Weights of a small GPT-style language model, trained from scratch on English Wikipedia: vocabulary 2048, 8173 steps.
Each number is 128 + 24 x the weight over the matrix's rms, rounded and kept within 0 to 255. Layers, rows and columns count from 0. Numbers have three digits each.

# layer 3 MLP down (transposed), 1024x256, rms 0.0661, rows 649-703, columns 128-255
146139090136122149138129123149133154118101110107131175104128132159143132089149110146090131114208158105117128101096110164100074151132181112143108136074079135133131082126129099136097107119147142148157160117136130124191128103144118133137104126107113168157137104154103142117141156128126104155132129084162137144115098109135115148157138131119162149101118115075168127127101120109071166134123
150145113139162135136163124101134088122160139129103130072163125087116133153111159116132129098131132149128104152089110079105126136128170088112127135101128197140106132114145142125157129122127127122147157101074153127128156139114121137135164151143097148183124082105154129138117118126142111135143071117138105127141139110126123163119118124130140129127121087150124119127104068130130120139142
114147143143140093147105135133120097104102112125127152136080118147144115077139115153078146136147128102147131124116135116120145111136121078135127088107119066105161104125118130153103109148160124125126123144104150137164165190117117157107151071109148172168156105125117106154142134162117108095141105125139101120111100125125145135164155105152121112117154077100150145142154137165129141131115
106126146163151168120133133100154068174138113119122115131167155131130116131111122149136115145093145154117155125149104131115140138114139125107141166101130110169118135111149141107142101120138130094172148135151139129112141072130059110149096136143143145155140121154153083134144128159128109131145147136159109105120082109111110155129149139147099118092121103133201121157136141129142115152126
124118106167120124128139149146119151151094153124138104140088113128130139088149163107156130135139125145145128162110155142171123156142146137112109073128163120142100108083128156157176111127125129149138150128126144109115167143109135124102103159167138096127186120156127189181118099157098148148119129130122150125110130128122111108128109130137103118081109108151132148144131096113187133124114
163116137134174121105109107133151114177171120119099100165145112107115143131130069141137139101132125151154111144101103101120130170118156143115159108133109110142125138157142138135118135143124103136106139121118124121162094106145139121126140163131164138135115093105117122133127089117081162170122121147114152123102141147130164116130147123131149090150115134130149112124115165142127163132091
120167143113114127152106129151096143097109106125137073083152083168167119133196127123193107178138145115132104152121153094141106110149133139103107125105167131144114151120163144131124143167142124155116129144110109126119082126137141123159113155154106137091147160124157078094126088152135114102142128108121146145146094127149094132111113155113131126114118122128072164145139151109137131133073
121109131134105076110126181151132144097121111124173146121181084115131103142129130118140112138077165120129099146109101124143110146150137160074104133119124114119143153099102133139143135105147105138162140106084130156134112112150151104182090131100117135146123143116107101115089154124139131157096132112142137138118101097121175132100130134122116121140093109125120110127150178145072114142110
094123102148119157116129106122119087077145136102104130100119156164126116134122115123155108126141140115145111166087117143119141130143137093150141117121121142137139131144097119134136120123120160112166123176103120151153141123162112111149105120175097166134118121130147147130098117128159103091134115139150163154047148124106115127143167155107149123108139131110116157123136125160112148136115
096120085101112116153116087132153121143122172121126138124121144140136125123132110144144158128140100057123120126147160101096144161153147116113132157173139144092102152111142120126063149106131137163146135124096119168150204172107146130120103119077146107114157141116158156127150120121150172127139143127139136126159160139106123137156093121153080104077146122131147140104139127090153103154128
064128146149089129116122150109147087125160121119163151133107153162137190182163144126101146157140113167112142120114090111152097107118172145136144154095158133143093106158155157108096099166140126100157091133135159155160134119156090118110137128137166137131109141104142119170173125114101170155150110096137111119125132134098137138143127172115131120102130117087124106138104101127192163153126
146132098152127137109112101118062157130126104136138148136111131154136096117077135118165145142167122155115123129130129105097127120103105159154102147119159143160106130095095142128141104137112134102134108145149115124112109149172111088140089105109186134145194124135152084106157111113125111158076185086121154146146087115182115125058127147140138096094113129117145126184164117088155114143101
158104074126140120146130141147139187117143103123141143106126166140138157160157160143131109149159074136148115164118123106119149121135113092121092167168086132113132166132110120139108149119125133114147144107121119098136143150130147161118158090127050121076155075127150142145144153132133153173116109172143106136090149092135149091130114125133139081132112163173100130127118126152114119110101
125114154135152142139141137099100144075121103208138111154124124117143112117114136131107112127148174077145096127164158086072182142168128117135138065118117120130093151114160125139150086150167148124134135116174147115129170169106140137108133169107146111134108113116116117124124100152156137131081126134104147155112141153143120145136127120102148120147149174140117112124110137143130112118167
129117116129136175120149142111118085152153132120100131146099147161152135122120127116093076130125095144087144122170116158117176139152190101121104117122128178121153157136120112132161137097107104134134136101142125143156146125111120156121157132101113137151192135160146143150088089089118131159115143111144124124108144155098165134147158148122125120136146153089161094194113143126124141115123
105127128089147097133134117131162129117135173086133121126090127100122087100112133172139124159085119111157110076140180180126135101110123141066114120184110094122137096133113143181150146114153106123134097144120151106125178168165124098143131151155157127175159144069128133140159134116149109101093161082171093173129116106130146120171099079146126141152147109127138119144147170102114107093125
141125158118139140114177090093139079140078142084124138122146130126124149122124121141118119128198113159138124139135152153118104130174157117094132122126097154145106098145109158116139109109136147152162132152102193128194153135154147094194086111141128114137159134128123105106140098136118146095132095118162149128110147118113118157101139136105127139119184120160126111121106125159141192128125
133130183103118087124139147166092106134095135103132149147129097149170111085110114096134147148151139139150140080136156121117126130119138178097161141126133155094160123104105140106117097153128139106173100083124141154178114137103145135095112132154152144148130122133131092129106135101080150111178144137111107107096102164122106138191142128087113133125118121107119098117110115163107139142139
107133100072155138157144150148110097128112128108097125102123139152166161121077140147150130121090115109118114105137153134119145136140126115101153102172124162124147137169120116135125084123127105119151127124125090123165123143146144095142126139092159137121118123139100128151125164079124121131164101149167112141115089129153133161086115165109172163152124122117118151199131128128140125096129
131132123104168150071145114139118121119138115128124083080101097151090115103150152176093137134127105165121151135133115104131145120176107096101151114117094155130161111191156168142147089081121106171133140119139163122093142171181140128146115121126171103102149115128146149157165110100149116162095138096143128144132123142150134113145118148156119137132102114140152119144135140128108182127121
114152141157133175110115137120099105089127134142160116112144109180130145114121086123097097131049144083130103083149147138182117144175141150158125109154109154103123102127132096128129141101117159124136131161112117119127149044128115099176112169142128152146184180131124152135125060196126156152124087108098164150139110117103150111136176121164142084144166143122131135110131113124137129117169
095153122161109093085143131121082108121119082103157163133160132131142123120117111162112162097140133087112141150136181160135135093137116157116126168097126121117117115134083125108122130114182112160125155122146136153118149124175139150140145146097116144136158109161144154151117127122141144105143109149165133159102120128137130095128112086103110157151122118128144102086109121112125123114186
108122129125082143104149094160152138109109122107170140137151113108140111116119102106128123142136181148132135105113167161119151167089147118098113127151107154105143128104149127149140113105133157104120142158194135161158155114131122123133136079109147160092141131144179111144107109113085162110142154083131118149108142151189135145116097152142073131145101107122118110123167163116139122117127
101135127152153167134103156136178156115169154103114141124161107110102154135128124094090089151143117133068112122124120116062135147081125139128085120150129149100138130128130142115106127149166126178107103124124148141157150108118101106081103118122086137130117090082139109104164130172165113139149133058133142165143132096128089163158137119107101160106098128138147161064121146084130098154113
143148153103100111071179165147132114095084156128113116115139166125133141113154159126134140118145107140142138130096087124143176119138119151117139110090140083130111112103136140144122149120071103118121104145161147115079093128147101106193135175112130112116110143127169126169106096154089123111093162145142136125125156153082107130137152078121118114105147115140133117131109149164137107113157
161106136191117127122108157108119124112115150118153141073147097091165153126071119052123097149140159118073038133165173167114151119157160118136088165144141165108169149130083093128123174160142106116097101165150110150113137137088155158085087103126095150123163152123142139176099165133145119157130128139127096140130142143125137109148089138135139143123102138122122167126118140161134138109061
142151131111149091155107145108106110123125106106159092131125096144177135138133111145118129122146126123162136157141125157158119116168148097127104130089127124121098129151151138189117163096108141167166135092088114142174149142125148095134138112209105141127161134118110119120112135073145112070135122112103102126127088105132166128147104161142171124132111144104108128153149149141103136097092
073159133123114129133107130136125113130107096112138137104167074155141088100102134096140111114115118162173126166096105146129135138119138150153134156127128136145162179101116092108132112141140166126086129083145142105133139135088152131090158144098158123093131142122156136134165124095099151106128109102113105143143124147134161141146118133140119149137146102136106150118180141122105097147076
133176137130135150124124138091104137097106145095118139103158136072135127087114160102180142128105082124108163138126065156118157113152111074136144141132145118147079140121120123107054116130132176126130137161071111157146116131082111103106159153146197119117128136120127106087137120114132162133140135158175070128109121180113095125109132118110127141139147154106098100099115140092133095173110
110115155169095191142150091106143089168161121107121125157108103156182133138166141123077126122128155129134122124130143132150107106092123097105114111139153124143099144165095128174187127109161115116149193110143147112083136133190174111131083084185109117148156125148064111119186116159107086149128137124123156116118120129101147118126181138154132117099136131130072116094094137131121168141117
121126117196147109146167109138131083118082124148101158154113116142131157126110125113170102143145116095155167142101155136143147141138188147084122159094106154114121155150125128107125123088126096160124123092150150137158101098093107137125116122116109185145153122148125125141132120100149094129085116125132142115127098135104153125103118149102148168141116107150144140111096139132110135141087
130136103091146134138116147150113105141084129081110158119126126139112144134105134156121133113106149113142147146135130121139127117110079098127130122101103128144118133109146096148189134156116124125139161132161102092101095125084091136156114128089167107133084115120087143150099137089111119149197087140130119138119149134110137139114172095114127135153176112095069111153145118119139116106174
123124128130154122108176183133117151110122144159117110098118150138090112146142119157099095150107128107167095133153170115128118104136131177112129155113106100145142125110140109131123100114179105108131107114110099140141094132151109126122136157102137165085133113112090131138149107131157112093148135158104137142153134111145084102135133121144119116153132130155167136148145097112135107118095
129137104132080164133140121154162103175143115152117110116127152107133134116136118103107118131129102105116135130105160150121173147088169116116110107169165149129090140144132139123125122142149149147153125130101118112102104085156111164127133145150136130136160131157093110095130168114112081134120149142108122111119118130088152147103148144114146152102165094169152132122128094149133114094146
115096109122122121112171134107102142111132133163106107132131136133131114098118125142129131113127139102157145123101129090143138123140114090128129109174121123121149143145127131143102139158094087148118130123124091097132129117097140104140141089139114157125115157157139143123135171143138125123126108145099160137124142129122115112116119145117111140115140154130096094098081140110156167119092
107121152147117121125111174110125100132094155086137154126115149124144105131118111147070146123170150137154183163108174128132122153141161157154140117092114113160122117099087150117131106132182129146123139127114178107162146143113127147108139158123112121135121108125080105089157108153128118129105118164199166105127136113146096135124109117128128122117118108071113113079076077128119103159136
148161151164119120135085145112148174079117159121152084127125125115110121120086105081160115162118147119164136141169142134125099129150156143112157109142124107120132129143131139142100130109113177117171142176116104123146119112141128124175131146116126127139137120135127158122117138132153160138126121136105131082134154082128125099111075119132120147129144097121130143124164147161081136081163
161156178085067108135091140153109146111130114135113120122108167132107132140098133154117091174178101114172145126133114109134082140085132090194090146117134121112126111116133090110165110122134158093123128129172117140137117108153117122107108125134134112070188089109089166123134139121121105123153086138123118199103114160148088155121189097114131172134121129109173124125162126126112145141106
149061105145135181122158112118125120101131139120148123171136139144140105103150103083130114120119142116156089141172113136124086141149126089132129159078133193115098124165117163118119120114108154116137127140147119122173126093166099143120170093137102090094156166096086117128084109126128128116187100113136158099169085156142153142141149112142098109134126114087162128132123123126073105091140
136116141105157113170145114151129129127133158162079105078144137095105134131122106096128129108137075103106095109130115156110156124123133067130121128153124111129174141110149103133147109177127113158108158142144128149151164108099103136150169149128127107165123177148138100111095117124143090097139149100105147153123154190105115141147096093146107185145141099117177098151120131088124122084119
099136144099122121132150134130131166051123112123091132128138125134089095122095095100178114110117123139115133132150130119097116136116134149126132123117120145152133120149095153136138143152143142123138176136135154132139127128130112114144128127138168110120136163117112148112129148141109159127133145139146126123124130138106111117125116138116110157132121148158117106104153145120118145071137
137118107095132131095128108103157114100100145155114138129137079120121149119119140124136117104129133101151119170177142130124110102156129175138118114089131153136134158128144104120114132129139130120147142160150128093162112116100110121135106129181146145132161138142120162131117137125160080073152163127172130143131104102110099154148151094122131118122158148177111125112149108144102155110124
153132133150110116130136125148113071126148170154115147101136147114121148157128160073069111150143133134140106108137139113152148132103131105162124120101096094178107092115146186074156131146176148159140131143116154102109159124090090159117150102101171118102085120071118110112134124152132146129121122113142097119168108124126103153121143088089099115116123114149168110148078109127113105123102
153138151102134130164099209127099128128137131153111090131135142137101149166126087109109148106104136176074074134136112081137150151142129107117118100176149100155141148117134125123139129143122133132105147083128082112125154160114136158116131145112130166146165089099137138121109114079121128166112113129125129176122116135092120159144132205140101104174125137126108164144104148150125151149112
109168108104145142101154153123143093106137136124125119128127116124166141148074137135143107165137136131097160090131170098138113195099154169101145128137091100091104134096126116094175114115156095153129141096100157150135124107099128111145122122113151153094118133138140135122177135146100164115132105146140161103072116145147134145138120122103147111131140137135154145142154099089153156184135
149153121101134115125138094104130136150119158111154083148142098129140093110112154115195174073132121126128102109136124137173155130092102140100108171145147114113170172122153116155080167119173098149136125136165140088175104147135137142092148135101132119123125116107146143115118110092160131104121080130136129148139071132146155113133107098108099081156092160126150108106133096095125098124142
136142149117126073110103120133155133104162153154111115125097124140128123139141120129101123148088164133172128104136155119145102126143117121103117105105140138083099104113098130096110120125097082150149160081107095149153140166167118158138105109130170138083140115172126084156161126116129114149136123086159161152111146121129119152171159158124123101103134087140171162150113094126085153124128
089126130127119126144149158116140123089154130093121140133108123132113157061122111118152117172137140165154117146144082125081154140143149133107126178137124180114105091125169162143174115113100106092135148137119096150145106131129121145136132161180134122114095142093154084104116099110106146157132085073099140106173136107142153137114135155133137166076099140123092147154125160114168186125141
150151117163148124097130135147082119126146115120162120098169095128146108112117145134120070117141117138102146110144110119121144144142136131099099134137138094125109101177106108099137187138143177138139120131143146165138147120124132155132090168123131088144104114107118099089157129117077169117109136159103098107105119094105119149137116131116140122113122118114154138149140091135134125131103
115140119135087099146104110140045136139174124148118133125138136131111186142102137127154096102104154137110105090148142131159142136130145078137196094142111122082154149141112170076133181168153158091163170174066149167142170120114125092118113114157115124112115105124136119125164109134105129147140139122059117160129109103138133111146106110143120114134165173151123102121133137113158157143110
152127170097129132157136081102128120170128135117146098071132148131138122146176130158127082113105132111108146124116134092121088128177142148158118088130110109154106151143118109127107182162146121134123129093157131178122095140070126150148112131126124099128164119118105097201135130170126120122115148126173101150149142124135114124159162133111169126138101129097100134116114116127104132120113
131160125144125114161142154116089119131110167117153121113145126133110180105131081131154150116108144155101145120091088117143120115112127151103116134151144093129174121148158138082119103133120147139137148112058115133174167167146111134105132117070110122129149102140151145146117161152186146142119090155132165126088142107081105115105173141117114130113109092125166140139112101110121123140109
123133092118138083129190109100101156138119128109126107127119136114183125117112123100094147132111124088111122137085147129127116156163175116211124113131156098118119099131112111138123118113135126091127124106155163099160123072114182120149121091138122112140109130115101152124146100136103126123125169127123146157136126154117149141109144137122131133087115115107127153100148135116081141092125
152145086143168154102126134136106098123114121127143140118105179157134150131072146138096110182127136107137133136168090125082130153161135114118127087132150162102086168129117166107140112126142140141096171148094118144108120116129092113124150127178135122109142076148111093169093136118128124146122132135140101104143149135129127126156122131105093114103151129138111136118113153106143191160122
119111051175129131130149098144123136182150112161122165166147153138139139158138107121131125149108109123178127162124119138081126082123128142109107143167076121123130152097140103120107116113121103140143117138094136109119135118109121136159110133146137178135124105117101106119095128137176127135110119132141084132111133115183141121103124106110169125112163103124114124123128144114180142147146
# layer 3 MLP up, 1024x256, rms 0.0714, rows 650-703, columns 128-255
090120149109123120152115135104090175093125124136111138137122139129121137139152133180125137154131095155120161086153143093142183138126086154121140140118149156174123118128114091134094129093099130134130154120137102130145125097113109109153090088136186149109152154079104139123092120110150102162144126094142131156143147129177124135115061096160118148084096096140144137162162144081133106114105
107116129100152150132163120115105134194096117146092132138113169155140069130080165125144075113153093124164149138156110148118157139132103099176124088088145149107121163154130122097144113170131169096137170098136122123125137139121083124101130058123123142148110148184107145091121118132129130104138146165173079099152147136106131101105140148144119136090129108111100115069146196140117146097120
125159126140129138119149138126137131156136139133125136078139139153141139108140132115148130120109134133118149113146110132147162160112124144146140146101137138128096119136132105170184097134135109154123130102097120099120131185141149112148091073110094182143125095131127148163150124105115127099115125127125154149144133123158127139133091146109147126088175144115107160115095132095125157133133
088111112108133135143094111140107159060143104137131147123155094131118123111125116150137092209107110112150111150165124136144158113137119147126133144130108174178089128113125116173120155116095124176109138096129162093115135123105147132140139166168080122111109121152111114111141129152099121121120161100135136138111171107096123139162118151160115128119136113131105140122121161102165182135102
147107111137124114126150136140151076183138112173097125149125103101162122143128160137130117124092135109150141118116117108096161143143150110093098152130096161154098128096116116127175104124150107150125128134109064108140135117154104143123137158186174142118149155108120169158143118125089173077170134132150141109144148107087120129143117118151134146113117112123144110131084116152162165113134
153190111088108096142143131104105171170099161138098117132131129139119116113126172091141132079154141130145152113132137095123153108122137140101121144159153133149143177145107111126134153137134095102154094098132116158131113143131138131124159143111140114123091158114172127123158103129143131140149114112141155148149154103110137089148126139155082112143137122094133134107101151119119109136100
157149161135186088161115157123140146124145122113152096111130172101108114119111193097104126143138104120136126128153109120113134108120109147174124098146150132126098119129112166133148137110113143130156160152115119089152159086111121126128113142097123166142161143127140081077108167118151141194093126127148158159155103074109157118122082134131063114145140112173154094112140190114113141143101
154140114130131112092109112106146153169130161118169136117113123093116130123157139081140135151071126126142148126134111094133162136099144122085119108119145117139175124143098131084134122148121102106117107131148109131104102088098149138109165126128125137120119121144091134134147141120150173109130125150109109129172121128111168150102087127144117136129099129130110115153111134119109119130142
080184156114109116123198118109147177093151147117105123174109149121150128096142169149131130094138072166108124168144109121141151118129102114149112116143108133076116084120117144114122121086130108125140144130116156133113123097137148153159149139130111152155138158117148141134131147127122129103145204121113115150097146145111168147110113186141128123125179089187115107147110095092171096148140
159135100168142126124147115138126115118091205173123110107116129126121119126108139118116121167121069145168154107139142091084163116129132093154147133123116116128155111087155126142118148127144145123157112157095155156071135089098125137154153123106124097135130169131118166139097130134097150130148142110142149126099087101160097115185139104155127121102142129151136142137140103120109135137121
137130178079096130119133117125150117112105130128114131128161130117107151135102149095100155162162111151164161104158118137122166106096118110110153097091100141135133084135132157101128179145134130132129118121123096144136158151118162131143167138105136109147100136104151135100127122090089099142115105142173093119106152122118156087103145102150082118130138146130140155127098132103074100147095
169163114139121159149091135138138130121136170142117119146145153146112179154119141126131134111175095141131138149094135151124135130123143106153156102123069135133114126113131138149172177159186118119139137096171137109138107099107145156130124150092123129121126065145110119148132140152110116146140170121138074129168102125122113114100129093169151138136167166141102145091126160118085117112110
113136128107140114114130091132189142129129122130124161111137116130121119122116150166127147126118099127128166103112072158117127145086117123129124122120104167140152068159147144128119133137161127107119111128079123144135099118131094128130139151103120102118125143122107098120133165149119153131155181125109167099131146123174095085140151120138105109112075121153136183124136141148133133105131
125103156137107067127126140158128140130129119152165141112104126142081136142127131161091183138130152113145087134117111113113120118098126178131133082148104098123107091131145091124134170137139142157118083114130094121115118110126108130120146132147143157101088135092129136170163128109157091171125130109158164137160144105121113099120140125133171155104143130169130119088137139111108117180132
122115105169103113120109109114110116076128130132092120136098133130129158175093115112118142100115096139149085126104079113135120159101144148144160097160116149132134115097099129109152127112158148103111112129119157171095187137129152130159108148150117144108174119065081071152099093121194152086213108118138172142117125108082127156116133165128160120087111147123123119146097111145134121160108
141167145144104167155150164125120112132157117146156131127099114154154168126141120141146102154143141163146133143154135151145143140135159146142129128109091158131132161155124097158126108101124162116140107086129117150120130101130143095121085147145088078192102139123100122115103119115116125178129129118144108152122130161115092092170181063100133106133097118118132136122119125117139114167116
112108071125111146099134115131189157146143086142151146134145099130114147144131114123117157153101087115111112146157124162095097155098151119119104066135129115143150157116139124147093155107148165126173082116145139127088152130113121123102106123157121159163124112110118150117112102177126108129128129138127150174150145121137129173140120133113171093178116113123156104131161153130102116109072
122103169136119155150124098102136108123133099133129128107121148121098148110150107149134140116099113123101113170125096176163087084120146149110101111115068127123129145150116101137136145142137138130138127142137127125082090136117195110105132087121150153129150117141132161085100129145166131103178105116133139095123100122139120109125140156140121131133100150097137130135116154117120142163173
106140134116112072111107122164146153097194131139161148164166109145136083109162115090125155114152136125083101150095137138151193126104162176107128106154127129139109147101135161153108137128117138089141158154183114135149132164122140142139152118138130096148072171170109167097122132161117099125134148150140107119126120136129111120164124147105173105160111127121126112129163106129133113149126
109135064163132154144127161118134103136087143078105164128106146127109152076148113163156148139127098163136147101145156167165120114145119116108122085147121118120158101090118096129119176112138126110159150090118083106146128129157170126113123098104138131124143129147141124132106144148134153105122146139150155147121103122141112127153122167122132123134102133131195125126124122154119166125130
131105099174149125131090118126079081142179131112124111121181139156154113168102108097092172143138142144153168149102133153117165144158128128095138125104141065140120113106124075145143154181133109104118143184144129157140151132138103151105124129134103126119144115151124072113152132109126142123111141106157083115125095159163127111128087146149112160078182078123107183155139118105135133153128
105146098083134137114135108111118153202155104160117140132145147127104132162134100127165111127109152103158127195149119103170118162151155149130130130127140125102157114120146103071151168114134093150140087109121140089083114078130178122129107108128103156134082120149135087075136091137134133113127170120090153139128142170136123115105137151122112124157111123121118143185153135171158148109102
082163161108143117166145094130123136142067105093122140139133165104144088131182130123134139133144092073104135147085103164155177166142133140126125152135126133101109116105115124119137133112119126118104141152124086126152119100141089140130117141130103089160113145101134137130124183150151122114147115149126140098127128113130168164158157132154125158107091134129178106152132192149148145129094
116100121114132122138109132112124128148130123128134121109145151121145126120137159144116092110133125121120143154120136176119148162173084160164160122159127110092173111109120088127103095100150081138149142095167097114175113151089124142139135135110085109116156136172125151062137136149098102121144146132108153165132180102145110074142148113147085129144139128139142131153191148120191094086130
105128158144187088162149151153116144094121141120117112126101174145098163120104169083158105130149090146111104087126137107146149141179129156134112090115138107127110150146088103104124181167132085114109127121132151110105122138143107138153112146123098106163133120121155122121168105118087086112100126120134124169144133112081122117157115136127113145100150165143142099138084129147122121140113
085132142094109085119128113095152126145147129144147156162142146116107133147129117112101096123184101150108126084120121132091132105107111123130174138100128128101160111140144170089124154139117072123122134153118134162124110136136131136123144111137146085144129155163114101107109174127116142136094149113172146143133099138169106180113154138138132112145132126176111159105143096154091105137136
133152135141141131089137083118151110133102147109151140115126091153191109171130147112093137155173084114126117087151113131106153127053146144112142130121100148124193148113128119133129079098144135115119123093139148143106092144150141128161122115132145168133133113137160116135137143130138118169125130131119112144124141153109103136149116165142127097127087115101112124133156151151155144073159
132126142142133119169115140121173137080127090105128093154101127143117111092124135140131112098137148131153100110151139130120144144181135184135133131118122129116109142144134126134139127129128110142154088131145156164110119143147169142099135112053104130124126107148103096132121105118126147133119126139086149150168114120146101118076132089116142130086146201136147086165093146154107150097086
101133131171099132078091176154142137160139142157070179148117097087107140113122102138129137080088085170108138168098135144127134117105141166138166131122088150096168150129124129116106080091113047129131095131137097167117088137107147098130130148159106145146119120109090077055084149120142161136153120123141153101114162143138101152119117110101161169152154186117120132104128081130114107120114
170124121140131148129132169135114108165109123120140152111143155091134120152147102094146128124141140139153117142130099130154143159103123106097145170157110152157106076158151122117139112118079125083102104117125136099146118155120142123118129122112134156164130148179134129130126115155152083130070148127129111189142124120078106090164103103103174113125107125133093128116163115133170114144093
116134161120137183141125134147100130102088162110086119161113145173118121146107129119170106113120131115125145144141077147160150132130121110162137128173176124108139135088091107139116095129154140101181126153155103157108135114151114111165098095106112123145104120109113126123115139121142090128172097132118119092141141132121129126148082107096182170149094129094086129141104116126133135126121
093149168119142126175153100147157131135161166141116113147111135122154152120118135096094148126075118139131118148123113168136122143156114115171097132192112099101125165159100138121144142143088128102124161131152145130089177111074127151116106139135153116122114118143108056134063103133114140113102123101118127135136073112142140110123117148123140123135181115163101128115117101148164171093124
102099145126096143120140120133099137124179147156139178118140158099129111148130138162132167098118135116141106097128142169097136097117142125105128135127114113126124125147115139142130146129088117140105128109180121143135131163159115127149117119120139126125099136110129100145156116117137134114110129124145097133141178123116138154116134126129132118116096106114141129134150103066146138117122
128139176147124175146129114175100132151101098131155117133130156122118122121153142143105122123155179151156093125155150178146157095108154128139135126112151165104118108140156081138111123073150099116096141088154144110127115112167149098160105137066139122094148110116108138151137142107109146145139100096121128097146124106149152133165151126122179163139132120142125127137147110142146103101139
189187114125105116127075133130176166130132138125144152151105138126133136107113138144153162168074123155132112077090155152104215122099174140162151111100118136150131131140101117114090107152169124102123123115173113132107096086120122101205115121134128136123101116129135133100121128157147153151124164102164109135116166115139140106115084111106116123124109101127094156081148125143157144154128
134140108150117167124101092061110165116116126155098101099123131121125148158175138149117184110104147115144143146112110119116148088091143098099081149120130136132118142151148108114149101123145099140119145106112096124107119148137133113109096131125157143154115114125046141133161125141128137134107134132128156093111130152108158104098161155153145105109144136136081176120149109125130142173130
124134132113127136176114137087135103081171133133143123120157098134120147140097110134131120148080130137144118126187171134060135119048120119174140137112122143134160090124117133148211123125127105138150116120135139155145124168194135097131135117097121131111199150090073096125121137111145135078132116189144147105146117154137106157096159099119156155111108084112111143199149094155161091141139
114130106182125069134087115086146145141105114162088124097097121086157113100153099132136123136120118057118165154185114110079152101106106103152097131150161112067141131140104120113150119110104110138126133136083087156145089104104059104109141109202133137124141171162104093114143178125163170131177093095138145123138093116148113123108149157187167154139161135148149143097147091117132153127140
136168140140094135177118120108157115148106140138174122119128099112170085127141144144111139159146169114117125150118118142144092128117130103118109077143157129111149097119126129126167085146134109125133109120158128088130123122193144104165076114121156090086164157114139152110120156115163140113131122129138125149163117105145163073118170107106120103074143091131133084121104138139142132161135
147128130123122132104094139113142078136125140125143160152123108117114102144132156161109144126159182079112113105112098131177127150143119122120134127130095130112127128145134120126131114128131111129109093157134121097128126126101128105117120123114145137147129134136159128137090133161091104125153117113115135121107134123118198132156126144124138083110117097100150148141106125125161092159117
127127099129137152117086116131146134139142130143136132155119113100119124150113121158134105116117136157176131069144117127115127142120129148132121143089071089110112100115143122129130161107132105149131120096076147120134124089110142184125166154141133154100139117106100143123121141125137103138145101117132125110137099131161077145111151088111093120135162120148143143103094121121135146143127
100154149117063106121080164189109137110149137114135133167133166135109110114144146130147146119126107147119121096149113142150104101140124097134130132125159125148106164104113110166086126096119123117107110134122125064118135144124096110127122133144127140162111080092104122119118139124112137142152163118128131162143119160133141101148164150117141182073132099146125127143109102136113107125139
056124121117138145107107108120093168139160124119123161123124160119106160100104157153124114128132111149135128087140100141117123127136144141149115148120156165091140157088106133143116152148090121142106110107145121147115172135144142087143135151187158118145118119136128116134125135086120101108170170159120121146124084112117074105091159134121095109114092098149117144144161142097142137125128
126138134081048151136133132149093076161106060120094112157094163162109175124097133124132149176122171141131118125099141131128114100151135107136150167178128125117127141077098129178101096164159125154127073094106132142134096122140124091141115152150141075136099123149060123132119173186146122134124132155167155139141150104104132146171171183106100138074074132123147157138094111118136116134147
129187142077131127172127113163078147146122147159173123154075116137155177126171134104149140131130137058155175128158133141167150139141158104161110112141116126119143123106110115111157070129122127099128149119129113196149105126138135108116154123119129100152110150155132170153121094124131132107148109119105125132144170120092162094143136096142126088088141190082140110128107069106148151111116
123166173151125114141093128170161172133132102093092172184111176095141113114117165152150131139163085170137073117101107139116119116132123176118110118101114146155176154120120098132121129144125117089127152135120156120080115090163120129114121085158130142122134154099095109105126206122154116161157132120122131136162136190119112095136140130151164171135126137140123105096115110164134135112129
097117095164119086113125149107121094155136086128097114182130121121082111098139134117134101147093151116101154131153099136122143133124151111087122078069169125160154108077104175129184149134106115155132127142112111144117122157115152095160137139193100120115110098104161134136151109121184146095123169112150136118146112140119108120104140119142128141097156098122125129148166142135159141148117
149123150150125140154139124099136126198121143109080151107131161129138134128089112128103137135130138152103133160113145133125155147142132143138157157155140144064191109104140122112112118105117171134123129076135093126112132123094152100126140087149134160076176125180109126078132101104137133146133117145189123151197164105123137156127109117114132103173092155097134154127117136134122133145143
128119165114110131099141111131104169124147148130105137151137127130122173090111096104102141125136146123085163126095144117143133138134123137142213118120111103130156103192096145112124160122084105142116167168150103165109165099157098166133088130148054117136159179181128131107167115154092161150141123125119117142167161121124101093128130099110114079130130129145091113137128134136121115130118
098135148087116132134094129125090126106174140099144137110125125141143107125101130117132122141092145076170113111145136060121123138122168105132170103124124124158122104125093110127092108148109140158122139137170134157130121128094135149081117134133160102106129126141136163143083156118175132145108155100144099157141110169165134159083159124151111133091095110126185139141087150132150130104129
125112154093136154146115116118165153116115163101139139126153167115122094127147137155127118143116115083100102144127127153149133135111137121127102170150084142146149183161114113116142147108153141090111140131179114111109121112101126154095138105149166153093118165127136099116142130113140173162121150106126128188149112127170153090170074125106123109133134137150164122113124140101104081122115
105176121140104135148127158148129166123109128091084116086100173169115128109109155127127142102170099132076076092169156145147143140105109129149189127107147157157105181155139137119118138167125103124117133116132136130086088132090184106139122153127111150114145120135124139164114120121152105124138098099123145130121109124127126125124119144160142159174154100110152175112151115146107142092150
109124094154109098132117092110114112133148118121148129110150117167117131154133119154119133112114111139065113102148193150127117140148139134157174092134132099106159124120095095102120153168132158159156124151109093107099106153102113087144134149164106114118109129138092122122156074175135093085117150129131151156207128145109177111117129142150171152088138100165128089118125146138114113120118
145141124138103116098115124132152139069068120137111110120122115120154119131106154128126166101150132147103110120132151138165128093153110124154141098108101111116107109137110174076135163147113146154131103113131157144112130153115155143097081144162158119102122126122049128103146131142149111105128174107122152097176106113148122176104162175129100066089152075115154120123111155104156104141157